python train.py --norm="layernorm" --norm_place="pre" --tie_embeddings=true --init_std_qkv=0.0442 --optimizer="ademamix" --schedule="wsd" --batch_tokens=16384 --doc_mask=true --steps=6568
Each number is 200 + 40 x the weight over its row's rms, rounded and kept within 0 to 999. Layers, rows and columns count from 0. The size before them is the row's rms in percent of the matrix's.

# layer 3 attention query, 128x128, rms 0.0522, rows 21-31,53-63,85-95,117-127, columns 0-127
094,189,176,222,196,198,203,240,193,162,288,238,130,252,219,206,243,141,195,197,226,192,124,103,262,154,192,190,235,189,230,197,266,186,214,189,192,262,164,177,228,197,207,264,205,189,279,151,218,211,226,168,158,135,231,142,172,251,188,256,224,173,270,230,300,180,201,157,153,223,250,174,205,198,243,176,203,170,256,212,279,229,130,185,216,161,186,148,151,221,177,104,208,231,240,167,185,184,212,198,107,189,227,182,189,160,244,149,178,204,170,138,210,118,199,224,186,143,180,160,216,230,173,218,176,156,153,244,240
083,136,182,207,264,208,153,226,242,182,266,304,168,200,160,197,240,244,122,155,118,206,211,182,152,189,239,247,170,221,139,295,226,213,175,178,239,213,232,170,222,180,230,219,210,147,221,197,208,194,242,164,166,202,215,201,236,159,153,288,185,115,182,127,230,155,198,184,278,255,140,217,175,216,220,260,230,207,195,213,178,126,192,188,229,208,168,186,191,213,174,148,155,203,228,161,199,179,159,140,210,242,143,239,172,233,213,164,208,326,213,208,238,213,260,192,186,239,110,210,217,185,233,221,189,206,182,210,267
086,216,154,197,182,245,177,159,276,232,204,251,179,138,185,246,201,131,173,225,185,257,226,252,143,198,192,253,207,254,164,271,211,216,305,236,167,191,201,234,211,131,214,144,172,271,172,144,200,183,85,217,155,243,97,214,184,139,161,210,231,215,179,248,212,195,194,181,208,178,224,167,203,207,179,158,171,189,235,205,203,293,214,264,195,232,206,240,214,236,236,260,240,172,171,168,231,221,213,243,197,163,135,262,191,117,191,206,235,196,206,246,271,240,237,210,139,201,197,112,233,204,213,152,214,233,205,166,205
101,128,194,178,161,282,219,157,255,149,256,248,276,230,215,236,249,193,141,203,196,166,207,230,243,208,128,202,189,109,133,153,159,163,172,130,156,305,269,189,185,154,279,161,239,200,209,147,205,237,254,137,173,230,178,203,168,139,210,192,217,144,222,221,270,167,113,220,124,251,192,144,208,235,222,208,227,228,214,210,179,203,203,174,200,215,220,231,205,203,186,201,202,167,211,166,165,189,189,199,198,183,266,218,206,226,235,201,224,156,184,240,186,207,199,219,223,170,196,225,210,240,143,169,160,164,196,244,331
102,226,205,138,205,158,224,162,171,172,163,103,211,192,172,147,133,201,224,191,176,188,186,199,153,236,217,205,190,222,259,187,171,152,173,156,246,222,126,213,224,241,213,186,251,187,136,212,224,198,208,217,274,262,236,265,243,228,184,221,200,226,160,125,131,245,249,245,278,195,137,218,267,127,158,240,177,200,194,188,143,184,189,169,205,201,186,280,237,199,183,288,139,239,138,219,192,220,186,198,192,188,176,161,211,191,121,244,176,164,260,251,246,176,222,231,133,290,202,224,202,121,202,237,176,173,257,209,234
086,170,187,144,198,133,181,274,198,190,239,168,197,194,163,213,175,212,177,213,170,197,206,194,172,166,274,241,180,183,184,190,186,242,276,193,212,232,193,192,234,238,140,215,179,208,204,172,253,183,215,71,213,142,206,197,120,254,199,229,264,126,212,192,235,138,223,265,247,168,202,182,223,165,229,237,200,152,238,219,224,244,209,220,181,260,158,186,181,98,142,207,319,231,200,240,180,162,187,208,231,145,198,204,245,182,203,207,259,276,155,198,224,150,207,247,212,190,194,287,226,223,162,194,178,158,122,110,196
103,185,194,172,145,216,141,204,179,134,192,227,191,201,237,194,237,204,262,175,189,199,135,134,247,150,201,214,220,236,163,235,192,187,195,178,247,184,212,217,212,242,210,240,169,169,216,220,213,248,283,191,140,208,190,119,205,271,232,236,196,221,241,223,219,164,195,132,195,262,264,202,295,242,275,37,195,273,210,250,227,174,160,192,152,168,240,189,189,166,214,234,193,207,228,155,225,132,175,178,168,168,230,212,165,104,261,183,189,192,257,194,219,176,189,233,214,169,270,207,203,226,131,235,191,246,162,236,217
116,195,178,277,238,153,236,257,211,262,226,212,180,246,202,155,217,226,226,132,193,190,196,144,207,190,224,197,192,179,189,196,205,153,224,231,168,164,233,179,243,155,213,232,149,176,239,193,229,192,183,177,138,204,159,185,140,228,168,227,178,277,213,195,164,123,208,165,201,204,223,220,188,263,277,178,202,172,254,281,246,184,233,149,223,85,214,215,206,163,236,186,187,150,198,104,251,214,259,189,196,223,175,216,225,233,245,211,322,132,252,164,162,238,258,97,158,152,177,211,150,217,168,194,171,154,149,178,176
124,110,157,223,228,223,178,231,190,173,232,242,223,278,263,157,133,196,190,179,192,266,218,169,209,244,221,186,163,157,97,220,213,112,231,269,162,148,227,143,211,228,237,225,183,233,249,232,239,213,225,254,176,160,202,157,206,215,275,222,198,219,250,245,209,122,234,158,303,243,238,248,195,182,270,131,206,173,239,212,192,210,223,231,199,141,204,151,153,175,208,191,204,178,246,173,192,182,170,220,234,255,219,253,130,193,249,189,189,170,186,151,206,190,229,222,197,179,208,152,177,236,172,265,168,261,125,138,222
108,174,163,137,191,148,211,221,187,255,183,206,175,287,235,171,253,161,203,172,189,99,187,272,164,137,174,224,189,148,219,198,192,230,214,249,235,235,159,199,149,217,241,196,186,194,118,197,181,193,252,204,162,167,260,142,210,167,153,292,181,111,162,182,200,167,199,260,216,203,187,195,125,232,209,251,199,189,164,216,193,169,194,200,215,205,261,202,224,188,260,180,136,265,186,230,232,175,261,155,118,189,203,177,239,113,191,167,185,238,189,206,179,176,110,150,172,250,199,262,205,157,142,270,219,152,242,222,238
103,188,220,143,170,152,212,128,258,204,242,221,269,175,194,233,164,98,201,242,228,222,240,168,189,228,242,159,181,221,273,128,170,234,187,212,182,178,129,174,211,229,196,282,227,254,169,252,179,184,201,160,189,187,216,163,179,143,159,194,137,160,215,201,133,274,182,207,168,262,142,198,139,249,204,244,246,185,106,157,262,229,186,201,256,292,228,182,211,241,193,159,190,200,285,230,195,281,167,216,158,185,187,221,206,212,248,197,200,251,208,203,193,164,136,231,201,209,257,181,206,220,164,271,229,221,244,197,145
077,232,252,181,291,167,225,249,140,135,267,272,265,208,210,211,223,200,205,180,131,158,232,257,141,143,222,220,154,189,107,183,186,168,212,176,309,160,105,163,185,269,146,158,222,131,172,228,155,172,211,208,206,200,265,202,208,188,202,177,139,237,181,153,200,163,110,214,155,194,236,218,227,105,236,263,204,200,148,163,209,199,166,167,214,270,177,246,171,178,272,204,168,198,204,202,238,211,178,212,171,178,258,183,196,176,206,182,157,205,220,282,206,185,164,212,171,221,239,194,225,198,151,194,204,221,250,205,202
081,126,142,235,250,251,179,200,161,180,180,164,234,201,220,200,216,240,177,190,192,160,214,179,205,196,215,257,178,206,107,159,259,172,179,206,203,151,235,137,177,197,142,177,191,175,138,212,152,216,261,257,128,233,174,205,208,141,245,162,142,179,188,226,250,162,168,234,189,225,209,234,216,200,224,218,229,240,197,271,227,112,178,192,98,212,201,169,217,190,250,188,144,257,191,152,182,138,213,234,144,142,226,185,199,272,187,156,266,199,177,279,205,178,162,241,207,197,211,145,242,271,163,260,185,204,163,314,240
069,247,196,162,189,165,246,163,229,260,202,180,188,189,191,197,162,284,240,279,220,201,144,227,132,290,193,167,233,177,219,276,279,159,218,181,182,194,213,216,178,194,190,165,181,240,256,204,170,184,172,145,169,222,239,176,190,196,135,206,214,210,147,226,242,151,165,189,235,168,233,166,134,222,208,267,249,234,232,143,145,202,177,190,191,195,188,190,230,246,155,193,213,154,248,186,107,229,167,173,233,239,189,236,173,267,158,268,102,190,186,170,219,180,193,222,119,189,168,233,263,176,274,118,215,200,103,172,203
088,139,204,213,177,203,129,136,220,139,208,200,210,248,172,198,148,231,237,181,180,221,179,230,119,223,251,247,155,245,241,175,163,188,154,218,243,220,205,149,193,175,222,202,214,148,183,205,150,217,177,223,195,229,214,239,222,184,156,63,164,142,261,170,192,213,139,220,217,298,159,267,159,184,193,184,256,255,185,205,203,209,199,290,233,116,235,183,167,136,205,246,262,247,147,158,198,201,241,163,259,215,252,207,146,222,213,218,207,248,217,220,297,231,248,192,237,173,276,201,210,184,158,162,190,189,177,209,165
072,196,173,271,197,237,194,164,217,278,213,214,277,251,211,143,232,188,245,249,232,219,235,241,219,236,194,161,199,157,241,246,294,211,299,153,122,172,227,205,183,195,166,178,203,224,170,164,241,170,122,189,195,269,187,194,154,191,201,241,239,261,203,208,211,257,202,186,205,164,201,146,188,207,197,142,112,226,172,156,247,212,163,96,239,252,256,152,204,190,204,172,172,198,149,156,254,201,234,200,212,200,183,223,251,191,186,177,193,237,129,162,224,187,227,127,172,279,223,229,154,240,205,213,229,167,207,176,92
114,164,313,279,216,193,154,145,138,238,218,177,216,208,215,236,193,195,92,127,165,180,223,150,180,140,245,205,206,246,179,183,180,140,172,265,216,237,153,225,188,198,198,204,252,176,149,217,177,163,200,240,318,249,228,184,142,242,246,116,193,219,210,214,211,214,149,241,185,145,175,188,264,202,263,241,114,172,171,169,256,191,189,189,211,204,203,221,125,210,196,187,180,253,240,218,206,223,257,230,154,194,216,211,217,144,159,224,163,252,140,194,168,209,157,238,241,171,262,202,214,146,166,213,235,214,246,177,160
077,142,233,222,290,278,250,214,205,99,207,173,161,227,217,200,114,182,290,259,181,184,216,208,160,206,233,151,207,125,193,194,205,210,122,226,210,219,172,201,236,185,212,248,203,220,235,288,181,239,195,230,195,138,197,239,285,132,193,223,193,164,246,158,129,149,190,278,157,168,193,160,217,140,196,219,236,203,178,235,123,183,201,222,157,224,176,167,221,154,214,228,128,104,218,205,237,213,249,233,193,232,260,255,255,158,224,166,201,195,233,217,178,168,174,251,248,185,187,183,157,178,194,231,169,250,189,227,193
121,155,221,189,199,238,114,165,175,182,256,211,221,234,209,160,258,181,220,217,164,256,204,213,296,97,197,268,236,286,231,209,134,237,179,148,200,123,186,185,230,209,191,240,169,180,211,166,194,212,159,171,229,250,206,179,202,231,299,246,216,202,134,281,222,152,169,158,133,235,254,280,261,191,176,152,126,201,155,240,247,194,148,201,220,163,233,205,183,199,232,166,191,208,176,166,265,122,254,192,158,196,216,250,146,153,154,202,176,135,207,220,240,170,174,187,174,179,186,172,188,216,170,194,261,224,196,211,176
130,191,118,201,236,220,139,196,174,227,269,242,179,236,220,190,155,231,205,230,182,209,143,110,201,182,182,167,127,160,182,254,267,238,178,152,200,194,208,162,183,223,206,214,180,255,184,253,179,243,226,197,214,169,194,187,239,256,158,296,209,163,265,218,164,202,198,230,216,189,257,164,255,165,225,152,210,257,281,153,183,223,212,219,129,211,218,165,171,185,203,199,220,125,210,118,209,171,219,225,208,190,259,233,145,209,219,158,180,231,176,164,212,208,203,193,293,189,298,277,139,294,148,225,144,221,181,246,163
096,262,234,238,178,172,259,231,163,188,150,186,142,173,153,200,224,128,176,207,191,175,202,202,198,242,175,193,170,199,197,132,232,109,211,140,271,262,144,180,238,171,168,119,187,178,209,183,199,230,176,255,262,163,161,251,152,168,224,180,222,274,195,190,156,217,54,215,250,209,172,182,199,202,163,252,243,140,155,243,201,228,251,157,230,216,156,245,141,259,220,195,164,235,247,191,136,179,232,182,179,204,180,236,272,275,202,266,255,190,201,212,175,220,239,209,145,193,188,213,181,174,260,200,246,232,251,205,214
095,213,160,259,208,125,201,281,161,227,196,171,260,157,240,139,224,221,182,271,134,177,247,211,273,157,223,232,193,221,169,231,201,227,230,280,198,179,206,168,108,206,148,223,234,141,186,185,211,251,187,192,226,204,190,262,237,183,177,195,142,109,189,182,242,204,184,191,145,196,230,255,192,184,220,190,161,196,273,240,239,242,142,163,133,183,266,271,224,188,172,262,155,197,231,217,126,230,208,184,127,195,233,238,172,229,247,188,186,97,194,245,206,240,145,227,172,245,241,213,231,156,244,189,215,237,216,257,190
102,214,193,188,212,276,169,209,173,252,202,202,241,208,231,176,145,183,181,205,229,181,151,177,140,281,266,164,185,167,187,172,198,317,189,197,203,108,265,213,174,259,186,190,177,141,224,213,256,170,303,126,165,211,178,166,203,275,212,197,186,208,231,222,161,180,178,210,255,196,203,190,185,181,271,256,172,230,274,156,188,248,251,177,163,210,180,196,187,248,155,159,249,182,203,138,253,219,178,224,210,191,220,152,177,207,201,212,240,187,213,230,168,122,130,267,202,139,237,218,153,169,160,283,214,180,199,246,113
092,237,175,259,196,210,162,187,248,151,186,274,226,216,201,156,262,229,173,210,184,171,198,261,241,230,121,208,199,134,223,162,261,195,207,182,185,190,91,208,159,161,175,183,156,182,229,172,168,232,195,181,274,170,162,172,164,181,202,193,198,150,188,209,201,220,232,287,239,179,133,222,227,251,196,137,255,224,173,196,186,208,222,161,135,191,164,287,262,208,180,183,194,178,218,204,180,144,151,257,180,168,197,217,188,135,227,179,200,174,284,218,109,130,151,212,180,106,175,274,242,207,238,208,200,208,295,200,252
084,195,210,188,175,306,202,140,236,225,171,194,255,203,173,207,273,217,195,80,177,187,187,170,194,249,244,225,240,187,223,222,216,188,164,180,187,235,220,194,124,134,173,165,241,178,216,199,214,168,121,173,210,241,177,216,255,224,150,273,272,138,222,193,182,268,203,236,123,227,229,187,258,189,144,124,227,248,211,209,178,228,189,212,220,210,113,190,199,129,113,168,250,177,218,134,223,239,250,172,203,182,215,158,184,223,280,146,198,110,172,198,173,130,210,166,203,223,210,173,149,234,164,174,178,213,230,206,202
113,180,160,224,181,194,158,255,160,214,188,167,223,186,199,188,260,217,193,204,258,228,149,145,195,154,175,196,185,117,171,200,172,188,235,239,221,164,168,236,176,207,281,162,164,250,250,209,181,230,186,282,159,185,263,216,190,200,117,172,172,199,198,234,244,208,137,167,232,161,179,255,209,176,187,181,249,247,193,291,104,199,210,270,187,174,105,142,174,178,199,266,249,159,215,171,198,118,169,158,245,250,199,207,207,276,205,128,207,162,174,113,176,152,259,219,235,233,241,210,220,133,210,216,192,194,142,171,235
102,220,201,262,154,178,195,180,232,180,168,181,223,132,195,219,223,204,210,127,254,203,216,235,229,196,202,155,194,168,197,206,162,190,193,134,176,236,207,207,169,220,195,218,236,186,160,128,136,231,174,219,224,190,200,241,189,220,156,234,219,168,229,182,185,315,227,158,108,180,134,157,201,184,160,155,219,230,153,146,190,205,268,210,166,262,217,311,216,219,274,199,193,246,133,246,205,236,245,180,195,123,177,192,223,159,181,243,153,203,200,273,251,197,217,162,162,168,154,236,244,257,261,157,300,221,299,196,215
103,210,212,153,227,200,179,209,191,225,114,221,289,193,201,222,233,163,126,177,139,196,230,270,203,184,249,220,215,227,225,195,170,244,236,203,143,194,208,177,185,225,137,184,179,101,252,220,227,164,208,177,103,264,213,164,215,193,235,252,187,189,224,195,233,162,233,155,243,194,171,263,227,211,219,233,219,141,185,153,255,176,138,234,159,208,207,230,195,264,135,175,134,198,237,233,229,150,192,99,251,133,204,246,172,181,198,151,151,321,237,171,223,245,250,190,141,198,235,174,203,234,204,248,208,165,201,145,197
151,171,164,219,249,225,159,226,149,168,252,237,228,265,229,173,190,201,146,134,121,170,185,169,190,194,196,168,210,198,186,217,187,187,174,203,263,165,184,134,169,232,206,231,189,223,300,222,230,224,254,172,187,154,257,155,269,288,215,225,245,169,247,196,211,180,206,195,232,243,274,217,246,248,248,154,202,264,226,164,218,191,260,182,199,195,187,121,196,122,211,194,182,170,252,99,267,169,204,241,150,210,245,201,123,194,238,152,211,199,195,208,150,166,162,219,239,112,204,228,155,222,138,258,163,217,137,233,207
133,118,210,154,245,266,182,238,224,200,246,323,182,198,179,143,211,236,160,244,146,165,182,140,205,240,157,198,160,191,242,207,231,156,87,190,193,206,164,151,250,248,162,204,208,226,261,210,209,205,293,182,228,212,222,158,228,194,221,213,170,224,228,265,210,177,151,219,209,202,248,167,221,188,248,207,134,234,260,224,212,194,200,171,178,197,226,174,134,225,250,245,194,146,207,145,183,238,238,218,185,199,217,172,184,160,237,207,138,192,278,237,184,83,173,253,242,171,208,204,138,204,167,240,174,257,138,210,137
161,119,152,175,266,277,161,253,205,179,279,262,217,238,186,173,222,245,161,203,139,192,189,149,203,237,214,174,149,230,180,211,205,187,156,222,169,181,203,124,261,244,171,238,200,235,246,206,204,193,237,160,163,174,236,149,206,198,188,249,154,219,225,223,198,221,212,154,245,249,238,218,252,245,241,212,190,255,295,121,181,168,271,171,185,226,196,166,175,194,205,177,195,134,243,169,216,158,229,249,177,239,203,243,205,180,268,215,116,158,232,150,157,151,130,185,210,130,245,190,172,231,157,244,144,256,114,211,184
108,226,225,232,226,146,254,218,238,213,106,167,245,172,230,221,194,198,134,194,199,251,174,284,224,216,218,215,215,116,187,265,87,228,245,159,184,286,225,199,243,206,137,149,221,221,168,169,287,146,169,225,171,185,151,260,251,218,194,198,205,216,190,245,232,247,243,152,133,244,133,215,186,187,175,248,198,166,200,193,216,159,219,186,217,308,215,186,257,185,183,181,198,197,148,211,216,179,130,262,203,227,202,150,150,225,225,207,236,124,124,226,222,212,228,158,171,214,149,139,234,224,203,150,224,185,193,186,183
100,239,187,170,232,182,245,191,271,168,213,248,223,207,202,198,116,235,143,154,111,208,213,226,229,220,272,130,197,209,238,128,204,272,192,109,175,153,162,176,169,222,219,182,220,221,224,238,237,144,260,195,202,223,207,208,257,252,121,259,269,198,175,197,200,126,220,208,143,219,211,244,170,194,201,266,191,253,155,159,279,227,231,167,187,213,165,187,170,172,231,152,199,180,183,165,226,168,182,258,205,219,173,198,112,208,225,138,256,164,182,208,290,162,152,252,211,107,174,223,226,150,184,171,213,220,219,241,180
072,169,201,245,235,170,151,184,182,174,150,119,147,193,253,205,258,165,166,191,202,190,211,178,167,118,268,165,203,296,139,165,206,246,235,224,191,246,130,169,260,201,181,240,163,230,192,256,198,192,158,236,203,233,226,175,255,265,192,185,168,171,186,224,200,172,164,164,169,168,230,264,295,174,248,204,198,158,198,232,139,231,177,223,158,223,122,221,197,110,227,186,206,209,128,250,152,200,132,255,219,203,218,217,233,248,145,152,240,243,222,238,221,167,265,295,207,193,218,174,142,210,137,166,204,233,212,231,200
117,244,145,206,202,220,191,204,199,137,122,239,259,249,216,186,171,168,222,227,203,225,218,240,180,205,205,172,168,213,174,187,222,204,220,158,161,163,232,158,218,161,248,250,168,201,160,202,163,208,268,251,210,154,151,153,180,212,179,221,155,158,171,92,225,246,125,158,217,256,192,266,183,164,201,259,198,207,214,164,283,147,180,208,126,192,180,204,174,257,279,236,152,152,299,245,197,162,114,205,202,212,218,227,230,270,212,130,187,244,135,184,231,235,205,248,179,239,189,212,187,252,190,235,138,208,282,255,236
102,240,330,259,226,222,218,186,231,254,198,146,158,162,221,223,267,217,132,144,189,189,232,214,185,135,163,185,257,231,230,218,213,146,100,188,198,288,140,194,217,179,172,203,197,260,235,232,201,157,106,212,251,273,220,203,196,130,169,248,206,212,201,201,224,195,252,221,224,109,198,225,206,139,159,248,132,185,205,168,210,275,228,168,138,225,170,165,184,191,181,193,243,195,192,171,183,229,202,258,186,140,152,246,198,237,204,225,208,214,229,173,246,308,159,206,162,233,176,225,214,144,186,207,207,210,204,218,169
109,183,188,283,143,204,194,214,159,255,205,211,196,218,257,168,190,152,292,166,226,232,171,163,163,163,159,278,205,155,175,228,212,178,242,227,130,207,190,138,173,161,210,206,223,99,249,158,217,207,306,135,253,195,193,224,207,158,232,222,206,179,220,189,164,143,187,147,217,258,134,223,212,203,180,215,228,239,175,221,263,162,213,166,197,198,288,197,183,225,276,196,185,225,112,187,244,124,177,251,271,221,198,146,139,176,228,194,216,195,200,192,155,138,167,198,199,231,188,186,229,210,200,167,181,194,197,317,249
103,160,251,227,231,131,205,162,262,201,225,155,210,190,195,187,237,252,239,236,239,147,141,129,188,192,191,172,248,140,246,145,162,224,191,209,212,247,172,215,240,207,127,193,193,239,188,141,144,184,126,221,207,241,205,170,137,191,167,156,189,215,161,203,232,217,180,250,180,159,165,206,221,215,134,245,146,182,188,177,204,239,228,130,243,179,181,206,117,168,140,153,210,194,275,188,232,215,276,271,226,239,208,206,293,116,142,249,118,216,161,163,214,258,164,162,209,182,228,252,245,230,198,225,224,203,142,138,220
109,189,177,250,210,250,209,199,275,252,174,244,216,171,257,167,172,147,226,107,187,222,182,272,204,174,192,221,173,173,249,155,215,103,185,227,232,123,233,211,199,196,159,208,218,128,264,188,156,168,212,204,233,204,194,182,195,243,257,214,170,155,270,181,216,201,174,233,144,280,112,254,220,215,213,237,169,182,213,148,280,165,189,232,142,230,258,228,271,198,205,141,164,194,184,222,140,215,122,226,150,166,247,201,221,159,226,220,130,143,219,191,227,148,185,184,239,104,168,226,186,200,148,166,238,226,218,216,187
103,279,155,240,281,243,216,164,175,153,252,123,195,149,156,212,132,166,177,241,199,235,213,191,151,210,263,155,181,160,166,182,164,184,185,250,208,190,223,121,224,186,209,244,202,268,285,220,229,173,196,237,184,107,200,192,223,232,201,261,220,192,257,210,167,183,286,113,282,241,209,226,198,193,180,208,182,211,230,145,133,211,231,198,155,284,192,160,252,207,214,184,165,154,154,216,215,209,184,207,206,155,227,219,179,173,186,168,238,202,177,188,239,192,125,262,152,235,158,159,200,106,169,236,160,231,162,229,154
115,158,172,167,190,206,168,245,161,220,199,245,229,249,212,202,145,210,178,199,198,204,196,197,246,168,243,222,152,190,124,228,186,206,236,224,171,230,157,108,232,254,199,273,182,172,248,271,122,246,239,174,181,175,169,134,239,177,217,159,245,177,211,287,180,171,77,150,260,245,229,279,210,234,300,179,159,237,176,247,249,192,219,248,163,123,167,204,207,232,282,183,202,235,203,204,171,204,161,149,211,215,254,251,156,166,217,173,263,182,188,208,188,141,200,153,239,159,197,172,149,235,168,187,192,227,206,246,217
106,122,173,173,282,192,131,219,147,194,219,226,205,201,227,111,142,205,189,223,138,149,234,169,190,238,208,167,126,169,188,203,185,189,196,230,112,122,162,157,244,235,263,226,162,259,198,256,248,271,222,219,139,158,202,200,230,249,264,175,195,131,236,207,146,194,210,226,237,181,235,171,224,109,196,174,200,219,255,273,204,199,208,178,174,159,130,159,193,171,216,216,269,186,213,222,190,174,165,269,164,184,227,204,173,197,175,116,168,236,213,186,314,201,201,205,215,189,239,187,206,242,194,229,146,257,187,222,157
120,244,189,192,236,162,199,195,210,229,144,197,201,214,182,222,136,162,192,221,253,173,285,208,205,172,189,257,183,242,205,225,153,167,144,203,205,206,183,234,222,174,231,201,162,157,147,239,138,207,208,281,174,222,208,208,148,204,233,156,169,156,241,88,214,193,238,221,264,217,120,263,138,155,252,177,274,188,190,223,239,240,270,171,194,203,144,202,214,209,171,231,206,234,125,215,116,273,118,145,188,185,209,224,224,194,142,197,232,288,166,189,215,272,267,212,208,191,122,214,199,164,262,161,243,183,155,217,177
118,191,195,288,248,127,217,193,171,168,222,159,314,206,205,173,240,202,221,218,200,204,204,195,217,293,199,135,122,135,170,179,255,274,277,221,222,180,155,167,221,219,218,212,199,217,133,178,186,150,158,156,152,177,149,195,249,156,178,222,229,217,179,130,174,212,199,123,204,162,228,161,168,208,212,270,211,214,207,135,223,236,158,158,207,176,219,200,189,269,157,189,167,181,242,192,161,292,224,161,222,172,170,181,196,248,202,240,203,197,105,159,122,170,135,255,152,239,177,192,201,220,224,247,145,174,226,164,182
# layer 3 attention key, 32x128, rms 0.0499, rows 21-31, columns 0-127
102,139,218,191,218,199,179,287,219,139,184,229,258,295,233,139,238,215,228,188,140,202,244,155,173,192,246,176,199,181,117,222,213,170,179,226,222,216,189,207,238,205,181,207,189,225,202,266,152,256,272,192,250,227,251,169,195,200,184,196,194,172,199,173,198,137,148,224,231,249,204,230,243,208,218,250,170,283,169,176,206,192,224,256,207,191,224,200,91,161,237,201,143,123,210,190,247,198,214,224,197,206,248,219,176,158,241,155,150,243,269,130,151,129,180,227,193,259,268,157,145,205,141,280,133,252,208,177,213
097,159,163,169,222,231,179,184,167,208,176,215,188,197,223,264,164,195,141,195,203,117,239,198,244,202,238,141,197,280,158,79,215,204,153,208,210,187,177,239,193,191,149,259,231,178,163,227,199,204,275,181,103,178,218,210,170,186,237,141,182,144,162,176,191,233,226,247,186,208,226,119,152,239,252,201,184,260,174,246,246,191,228,250,183,252,222,218,231,233,187,284,163,229,195,171,196,223,172,177,241,216,341,143,220,198,245,197,134,213,200,141,186,248,174,171,260,229,207,196,114,161,176,221,233,200,201,211,140
103,233,185,194,185,192,280,221,151,239,198,147,198,194,127,256,205,188,174,229,243,194,171,172,194,148,152,217,233,139,215,247,141,227,272,172,204,245,258,216,257,187,201,254,135,153,237,206,150,181,206,158,229,172,210,201,162,206,215,193,259,198,183,182,232,306,227,155,165,173,184,218,185,255,154,224,154,162,190,180,186,277,192,175,202,208,233,173,225,216,189,222,150,270,292,283,230,186,230,170,264,206,122,142,260,184,194,232,256,223,190,157,229,192,283,199,152,237,202,264,214,179,256,149,257,139,181,134,216
106,222,224,207,127,230,181,200,240,211,188,258,180,268,177,234,200,225,193,225,215,219,284,176,196,180,184,253,219,176,204,179,224,166,178,181,233,247,202,172,127,168,209,218,236,205,157,235,156,263,230,242,167,172,168,193,218,189,253,119,181,257,140,187,180,208,257,151,131,262,227,225,184,193,207,144,203,145,152,239,224,125,201,91,189,191,207,189,120,194,209,224,260,281,237,170,197,249,217,163,230,210,194,220,122,154,254,211,233,128,280,142,204,183,265,149,189,129,193,128,181,231,188,231,158,235,173,255,183
096,276,244,216,160,143,232,133,223,242,186,153,250,83,95,208,161,214,169,192,211,187,163,214,161,128,136,188,196,195,227,175,196,223,164,149,136,236,219,233,173,118,246,200,204,173,196,139,189,187,143,126,161,275,174,184,196,147,150,188,177,265,141,240,191,235,225,260,151,167,173,134,223,220,180,226,185,124,145,178,222,279,141,222,203,218,222,191,195,194,188,196,197,227,233,208,208,274,214,155,190,182,149,199,253,200,131,203,235,214,159,186,224,265,219,189,177,240,192,194,204,142,268,184,233,200,188,161,173
084,182,208,205,278,150,120,225,198,129,303,197,135,216,269,143,229,223,216,155,226,197,192,151,208,98,213,194,281,236,188,198,170,217,172,185,276,184,166,186,175,161,181,256,178,140,262,232,223,190,210,185,232,170,203,164,207,156,240,164,172,167,226,228,259,158,189,208,187,200,170,195,196,240,214,150,168,231,133,252,240,166,228,202,219,173,233,197,233,198,245,140,156,221,190,148,179,158,206,237,189,235,243,204,181,201,258,263,256,174,236,237,184,251,127,274,198,97,184,192,194,190,164,178,138,245,143,152,243
064,183,152,191,216,284,261,235,229,152,242,232,147,170,150,187,133,181,231,156,180,181,213,123,147,243,130,237,229,242,151,168,161,160,203,180,193,269,244,182,244,145,191,215,213,201,234,296,157,230,199,219,196,235,203,150,204,185,248,164,199,286,247,142,130,147,185,185,165,244,206,238,221,182,241,219,187,202,254,234,130,247,121,186,220,224,221,216,149,240,178,219,146,159,230,186,219,248,186,266,243,215,240,207,138,213,128,141,218,209,222,244,187,169,137,180,212,212,204,202,132,226,152,245,169,225,136,156,220
126,218,219,192,146,119,182,155,211,226,141,141,185,132,178,270,179,165,188,218,252,200,219,265,233,189,176,209,258,186,239,178,217,221,212,177,243,255,207,266,160,150,233,173,197,161,111,178,164,180,182,226,229,219,130,283,162,125,181,160,181,199,134,185,210,179,172,235,187,145,144,212,175,202,126,245,191,156,173,244,166,178,198,174,218,174,177,229,243,201,157,242,223,218,165,248,186,195,199,145,209,176,176,205,256,263,151,268,221,169,181,216,188,266,243,211,148,253,199,203,297,192,250,94,242,131,223,207,241
106,256,167,211,132,90,253,212,198,248,185,173,139,149,186,235,190,239,183,198,219,211,164,249,221,201,193,195,259,179,263,155,193,158,173,141,204,282,235,218,160,177,162,110,168,169,142,134,214,144,164,233,229,238,145,210,152,153,180,165,228,230,154,124,233,265,177,262,187,196,133,147,179,192,186,156,221,148,189,231,160,220,158,240,222,198,221,235,198,240,218,230,245,250,148,151,147,309,222,188,206,204,119,171,225,242,130,214,236,241,173,225,199,243,215,205,190,241,173,211,231,158,228,157,208,206,234,168,205
125,127,186,217,224,252,167,194,195,197,188,250,218,225,222,166,197,190,141,204,141,185,196,117,213,179,230,182,124,213,185,163,163,200,175,196,168,157,169,215,156,244,205,262,196,231,262,260,232,257,272,189,194,185,259,110,175,200,299,198,225,229,289,182,243,175,166,188,239,220,250,203,188,183,235,160,152,250,243,148,240,166,267,227,204,250,181,161,117,211,196,181,239,228,181,218,252,209,205,291,163,149,311,183,198,147,242,172,185,250,175,190,212,192,184,254,260,163,221,236,168,193,150,246,143,257,184,200,202
088,214,208,176,161,209,262,237,99,246,127,200,231,225,198,184,215,216,203,201,194,195,225,282,139,191,177,278,192,233,173,262,170,253,252,188,226,238,183,292,167,154,238,200,269,183,241,195,280,165,188,233,137,236,135,224,263,172,213,189,183,177,194,168,214,102,210,219,189,172,174,228,121,173,164,162,213,195,203,177,202,233,139,256,258,207,226,266,270,219,168,245,155,232,157,198,214,271,239,137,206,210,188,221,224,188,174,228,157,241,209,176,173,242,159,180,148,221,124,164,183,162,225,177,237,148,274,194,231